Weights of a small GPT-style language model, trained from scratch on English Wikipedia: vocabulary 8192, no biases in attention or MLP.
Each number is 50 + 15 x the weight over its row's rms, rounded and kept within 0 to 99. Layers, rows and columns count from 0. The size before them is the row's rms in percent of the matrix's.

# layer 8 attention output (transposed), 128x128, rms 0.101, rows 109-121, columns 0-127
066:63 55 45 24 67 59 60 47 38 52 39 39 52 64 60 67 48 23 58 64 66 48 45 32 74 63 25 44 42 40 52 55 36 62 51 35 34 59 67 68 18 80 43 58 55 49 53 50 32 51 35 65 41 48 54 55 81 58 52 47 76 72 28 61 33 62 64 47 38 31 54 65 62 70 74 26 77 55 40 56 40 50 28 63 45 23 27 39 67 50 84 81 43 43 56 59 68 38 40 68 68 56 41 78 42 50 67 50 37 63 74 38 78 34 73 41 26 33 43 52 62 26 49 48 54 35 43 43
078:59 32 29 74 33 79 51 27 44 29 50 52 68 53 74 70 49 45 59 72 57 55 58 47 43 43 23 58 49 68 57 42 34 55 60 60 67 58 52 66 63 61 43 49 57 73 41 76 34 52 47 54 54 28 28 92 61 40 70 56 41 47 44 46 51 68 25 48 69 34 63 52 31 58 59 79 25 30 44 53 68 66 38 39 45 51 79 51 46 51 60 44 61 67 22 28 49 71 29 47 53 53 66 35 73 80 47 66 41 92 59 49 51 43 78 50 64 60 46 37 51 59 40 60 30 57 39 73
076:67 37 33 29 35 50 57 40 50 18 39 62 33 71 44 60 50 45 48 63 42 47 44 70 50 71 29 33 49 30 62 35 65 52 44 37 73 48 79 55 66 58 27 21 40 46 64 48 30 47 41 70 81 41 59 59 63 34 32 40 36 42 35 56 29 45 53 36 46 39 31 73 61 57 43 58 45 33 33 47 53 40 71 56 29 26 65 70 30 26 43 69 33 54 42 61 57 74 53 82 54 75 61 39 65 53 49 47 19 59 45 58 54 55 16 48 69 49 24 68 44 81 35 50 37 71 60 42
078:48 59 75 81 60 43 54 33 67 37 68 76 57 29 28 51 58 19 52 54 63 50 53 52 60 75 36 65 47 53 38 40 68 50 90 31 53 46 58 45 45 70 48 21 38 59 46 54 49 25 25 64 65 50 27 68 87 73 49 75 55 45 56 46 64 47 77 64 46 65 39 56 72 73 37 72 50 69 49 69 51 25 70 63 45 60 43 46 52 55 25 45 42 36 47 57 64 70 51 42 56 59 19 36 59 54 57 70 55 78 51 43 55 35 66 42 57 37 50 52 34 50 48 64 56 15 28 43
075:36 60 54 69 47 49 79 65 46 58 81 46 30 40 41 39 37 40 42 25 38 39 62 78 66 62 34 59 50 52 65 77 67 38 57 36 58 60 38 48 66 36 66 34 38 34 72 39 84 48 37 32 27 59 86 38 45 52 25 48 44 49 46 51 54 40 53 41 51 52 55 39 46 32 38 52 56 66 43 51 60 71 57 89 30 37 57 41 41 31 84 56 42 42 46 26 56 39 43 45 12 65 50 48 48 77 27 51 58 56 51 49 18 44 54 30 67 52 53 40 33 48 52 43 24 11 57 44
072:76 45 62 60 75 62 47 46 52 41 34 75 57 45 39 56 67 65 38 43 41 33 57 76 26 44 36 19 47 61 56 14 65 29 47 25 21 61 56 53 41 49 55 50 26 48 40 54 74 24 39 34 71 47 44 40 59 46 51 57 51 70 52 49 33 36 58 56 82 58 52 51 83 67 37 39 64 84 35 35 47 38 50 42 59 42 35 72 44 52 52 34 59 72 50 67 71 67 48 29 67 42 65 84 48 59 28 43 47 63 43 31 42 62 43 46 56 52 19 72 60 42 45 59 67 45 36 20
073:60 57 82 63 27 42 47 40 17 39 56 50 44 58 40 24 69 71 43 45 36 46 57 62 46 50 39 73 45 47 55 38 60 56 53 04 44 41 25 57 78 42 45 87 61 16 75 47 58 40 49 51 27 41 82 58 43 24 21 51 40 55 82 57 67 50 48 38 58 44 44 41 76 45 41 36 42 38 44 13 54 55 53 55 44 69 57 53 22 38 68 37 59 38 40 49 54 31 72 36 49 42 50 45 46 44 49 42 27 53 40 40 51 46 61 65 54 52 34 65 61 22 65 68 36 68 48 35
074:60 56 43 13 67 57 61 40 79 47 48 36 73 43 46 71 59 57 31 40 77 28 25 24 46 31 38 37 36 51 53 54 65 58 60 58 78 44 31 50 51 50 47 53 48 52 34 33 45 56 52 54 34 81 58 21 65 29 55 44 69 28 57 56 71 34 62 42 53 54 41 39 71 72 23 44 73 47 66 75 54 38 29 34 44 41 57 49 35 66 78 47 61 32 29 41 43 63 54 63 51 47 39 37 26 40 55 69 66 38 68 36 63 46 41 39 53 34 51 01 45 24 69 61 46 50 59 46
082:38 49 46 71 62 42 62 33 47 58 56 72 50 71 17 43 58 46 36 33 83 42 40 68 57 61 03 64 54 41 22 33 31 46 59 28 37 56 79 46 45 34 40 57 52 42 46 53 35 50 25 38 73 63 51 61 75 48 60 39 39 38 44 63 54 65 43 46 46 43 37 56 70 62 54 49 64 83 62 51 50 61 35 68 83 82 45 41 37 53 64 42 49 28 71 56 43 44 56 53 44 23 46 48 68 49 36 53 53 64 83 42 45 59 45 46 18 59 55 44 81 54 62 84 58 65 56 31
074:59 71 68 36 65 41 66 34 24 35 45 33 50 51 42 27 57 56 57 47 42 45 51 57 68 52 43 64 50 52 52 45 67 55 38 00 42 43 63 49 76 47 26 61 16 81 57 58 44 60 53 31 12 58 58 33 39 44 44 62 30 23 60 73 52 76 60 52 70 51 37 55 68 50 49 61 62 22 70 50 43 55 40 35 53 46 55 58 70 32 56 39 40 25 52 61 39 42 69 59 55 48 63 22 55 89 47 42 46 51 30 38 54 40 61 40 45 31 59 39 26 52 67 36 47 27 39 61
073:58 53 32 43 47 46 64 67 55 58 49 24 69 69 46 24 26 26 56 47 48 49 62 54 23 84 59 37 80 29 55 37 49 65 58 66 63 48 57 45 75 54 55 21 37 50 71 45 47 50 63 47 30 17 57 39 38 65 42 43 50 69 54 54 63 48 44 24 66 22 65 54 39 59 46 42 38 29 75 61 43 55 58 76 48 38 66 44 36 40 38 52 61 48 35 47 59 34 29 56 41 65 46 46 66 38 17 45 13 23 33 53 41 56 20 61 63 52 49 61 76 63 48 27 57 75 58 73
089:55 39 36 56 53 63 36 25 66 38 61 75 51 54 44 38 27 40 44 55 62 43 49 75 60 55 33 61 36 53 40 64 47 24 40 40 52 50 62 26 45 36 38 46 41 59 58 63 41 34 70 42 60 58 57 08 71 24 55 43 36 42 51 94 50 48 54 30 36 27 35 53 53 66 53 45 65 41 49 62 26 39 59 37 38 60 46 57 31 41 35 54 71 27 36 69 38 13 48 45 68 62 10 38 27 74 40 52 49 41 43 25 57 56 50 81 77 57 38 50 49 67 69 52 37 54 48 79
064:36 65 49 63 48 69 42 73 55 61 49 66 30 56 31 56 47 45 61 42 71 44 25 81 61 63 45 64 66 68 55 43 88 59 42 57 29 35 57 56 21 44 69 57 24 34 61 60 53 33 35 24 71 39 41 41 68 45 41 31 74 72 28 53 36 39 61 15 74 45 31 61 55 38 59 64 69 71 49 44 65 68 42 60 36 69 45 23 48 60 44 56 75 64 48 44 58 29 30 31 55 44 22 31 49 40 55 55 45 72 64 35 61 58 50 46 36 47 48 41 77 23 36 66 49 68 43 40
# layer 8 attention value, 128x128, rms 0.122, rows 110-122, columns 0-127
090:61 46 80 42 50 38 40 39 41 36 67 50 56 52 62 35 42 41 53 50 62 65 42 48 74 44 39 35 65 58 34 62 29 79 63 21 40 34 35 60 67 38 39 20 74 00 50 56 41 34 38 26 64 37 53 46 16 51 59 71 51 39 38 39 47 31 54 38 58 22 65 49 55 59 48 47 49 50 45 68 63 32 55 63 42 55 54 78 67 64 30 67 59 66 69 57 72 59 45 60 36 39 56 38 46 69 63 83 49 69 59 63 71 62 25 57 49 41 53 31 49 22 73 40 61 65 59 55
090:54 64 63 67 54 52 54 27 60 55 78 38 71 65 55 57 69 44 47 44 47 38 48 32 54 60 53 37 55 34 49 31 54 69 35 39 65 68 17 50 55 56 49 40 41 59 26 06 37 41 51 44 44 73 33 20 50 40 74 33 30 60 52 51 39 44 27 71 45 51 55 40 92 45 51 85 72 58 65 71 35 63 21 49 72 38 18 73 74 66 17 55 79 37 58 54 46 66 61 43 46 63 44 36 40 47 67 34 51 51 54 61 48 49 47 63 53 51 57 49 78 43 55 52 57 47 27 53
094:59 61 59 69 55 46 56 66 22 44 61 51 50 61 40 40 44 38 54 50 28 53 42 32 47 32 51 67 52 50 60 84 35 45 67 59 61 49 27 52 45 30 38 66 56 57 22 80 78 74 21 55 52 58 53 40 60 20 79 42 57 68 52 51 42 28 62 59 52 51 70 53 47 23 65 61 47 54 35 37 63 75 61 18 41 44 58 29 44 53 69 76 37 43 37 80 60 23 34 57 28 49 43 62 64 52 39 40 51 39 47 55 76 56 41 61 59 54 45 58 72 33 36 62 69 43 39 98
090:47 50 66 52 41 70 53 63 39 28 53 56 31 67 43 59 71 57 48 45 36 60 55 38 80 41 51 57 52 35 53 65 56 39 50 42 59 75 59 50 24 37 37 50 40 59 35 52 48 40 75 67 38 52 28 50 09 42 70 63 60 41 36 65 40 72 38 66 55 91 46 52 31 63 54 31 32 37 50 55 72 70 34 51 38 73 70 48 52 48 35 65 45 70 63 65 56 54 64 70 45 56 31 61 43 23 88 83 29 34 58 53 30 36 39 47 16 56 29 46 51 62 49 71 76 49 45 29
089:21 74 47 49 61 46 50 36 72 68 53 43 64 57 49 12 74 75 56 34 44 57 68 22 50 39 43 61 74 25 50 65 64 25 48 53 33 49 18 48 45 50 40 68 40 58 33 19 47 62 62 46 72 66 24 43 45 56 45 66 51 31 36 46 56 39 53 68 31 38 33 52 17 52 65 27 60 60 49 56 50 45 57 47 69 52 25 86 43 40 69 44 58 52 34 52 56 16 59 76 50 61 40 62 46 31 45 37 39 36 58 29 53 62 63 51 28 23 68 59 69 57 43 66 46 50 71 45
088:56 20 52 52 70 53 45 53 29 60 43 41 38 42 61 35 59 81 66 54 25 47 47 67 21 14 54 44 36 64 09 52 61 66 74 31 56 66 51 53 60 30 61 57 44 54 44 51 62 30 68 48 56 61 42 50 66 43 51 65 32 61 32 49 69 57 37 29 35 51 56 59 30 72 26 66 54 37 41 62 50 47 48 28 49 29 44 53 84 37 48 63 51 60 75 55 56 42 35 47 34 68 46 82 46 56 85 50 34 44 57 37 38 38 72 75 41 44 56 58 57 60 69 57 40 60 06 45
087:48 36 45 64 55 46 69 83 59 50 46 64 61 18 49 39 23 82 39 40 45 58 31 56 40 72 58 59 70 26 43 62 23 32 67 38 41 61 31 53 59 32 57 58 41 47 25 25 30 55 34 59 59 65 62 77 57 43 48 47 34 69 29 67 38 75 62 39 75 49 53 88 63 15 57 49 52 55 42 60 47 74 41 60 49 39 58 65 41 53 46 51 60 26 66 60 30 66 59 57 88 38 58 56 56 54 31 40 14 65 32 47 20 46 44 48 50 30 49 42 47 56 41 55 59 47 40 42
087:63 60 56 37 30 53 51 24 35 31 53 63 47 34 25 45 54 55 87 26 52 58 28 75 82 69 44 45 44 55 45 36 57 64 34 48 36 36 43 51 46 32 36 55 49 53 25 44 50 29 50 53 14 32 57 60 53 44 29 32 52 50 69 62 43 78 72 61 15 47 41 30 41 49 66 49 70 62 76 34 42 50 67 77 38 29 42 56 61 58 42 47 38 70 70 37 42 10 28 52 67 56 43 53 43 49 57 31 41 64 47 23 53 61 62 44 57 55 41 40 29 65 49 49 28 33 30 70
080:44 54 60 56 50 42 71 67 45 76 37 58 52 73 45 39 46 54 40 41 42 64 43 75 48 45 61 62 51 47 59 62 56 74 49 64 43 13 51 57 42 25 70 65 44 50 51 39 56 52 14 44 63 82 18 47 71 75 56 63 58 48 39 43 31 55 23 70 50 28 33 42 48 42 41 43 88 32 65 67 57 29 50 60 58 26 64 44 65 51 40 35 58 51 62 56 22 45 54 61 41 52 39 34 69 69 45 56 87 62 34 49 51 39 52 42 63 93 60 65 40 78 48 36 50 33 65 75
099:69 57 54 25 48 54 43 47 35 48 49 28 22 55 64 43 24 68 68 63 54 48 51 73 37 22 51 40 80 78 36 41 52 27 54 48 66 62 20 78 56 42 43 14 73 49 37 64 12 45 61 41 47 35 40 81 49 66 64 18 45 30 53 63 47 70 27 56 37 35 64 73 47 57 55 24 55 42 31 33 43 32 38 33 70 51 68 40 60 53 22 41 45 23 48 41 68 65 59 41 44 59 48 33 62 40 56 55 65 47 37 57 58 52 49 48 49 41 63 36 29 35 35 47 63 58 29 52
093:49 35 47 49 57 46 34 47 31 68 27 34 63 42 45 52 70 41 53 66 67 64 47 49 68 53 36 52 72 48 54 43 71 58 22 36 27 51 61 62 63 60 57 57 34 48 32 50 60 50 48 08 39 08 25 54 70 60 61 17 37 53 56 47 43 63 55 39 36 36 84 57 51 56 49 61 80 19 60 64 69 45 60 51 42 61 45 61 66 37 59 40 32 32 81 40 49 42 44 33 60 44 28 54 60 23 37 37 67 63 28 51 36 46 21 29 69 51 47 58 80 33 34 52 45 52 78 38
093:50 38 60 38 63 38 41 43 71 44 53 53 37 51 54 53 50 69 50 62 65 57 62 84 82 57 42 55 52 27 62 32 53 64 33 51 38 74 45 54 36 41 64 57 33 68 39 53 36 53 25 52 49 74 53 42 48 70 61 62 62 58 71 50 63 20 55 46 49 73 45 63 65 57 37 53 72 79 71 79 32 72 50 55 52 59 70 22 45 71 81 64 46 55 67 80 48 37 71 72 60 80 43 28 38 52 61 38 38 42 56 50 36 50 76 43 42 43 66 12 74 31 69 44 52 51 70 62
096:58 42 32 39 49 51 30 63 36 43 48 46 56 57 48 42 46 63 51 50 66 20 71 63 48 42 63 72 55 34 49 69 52 40 61 32 37 44 62 30 36 40 21 64 33 51 35 46 19 50 54 68 54 52 13 72 44 52 49 45 53 44 74 78 41 60 53 27 45 34 37 45 79 36 63 46 61 64 33 49 72 50 78 68 67 73 21 59 19 29 65 91 45 52 41 55 39 34 62 51 24 50 31 71 41 60 65 71 58 44 31 46 42 37 44 57 44 57 44 69 52 35 78 22 47 40 51 30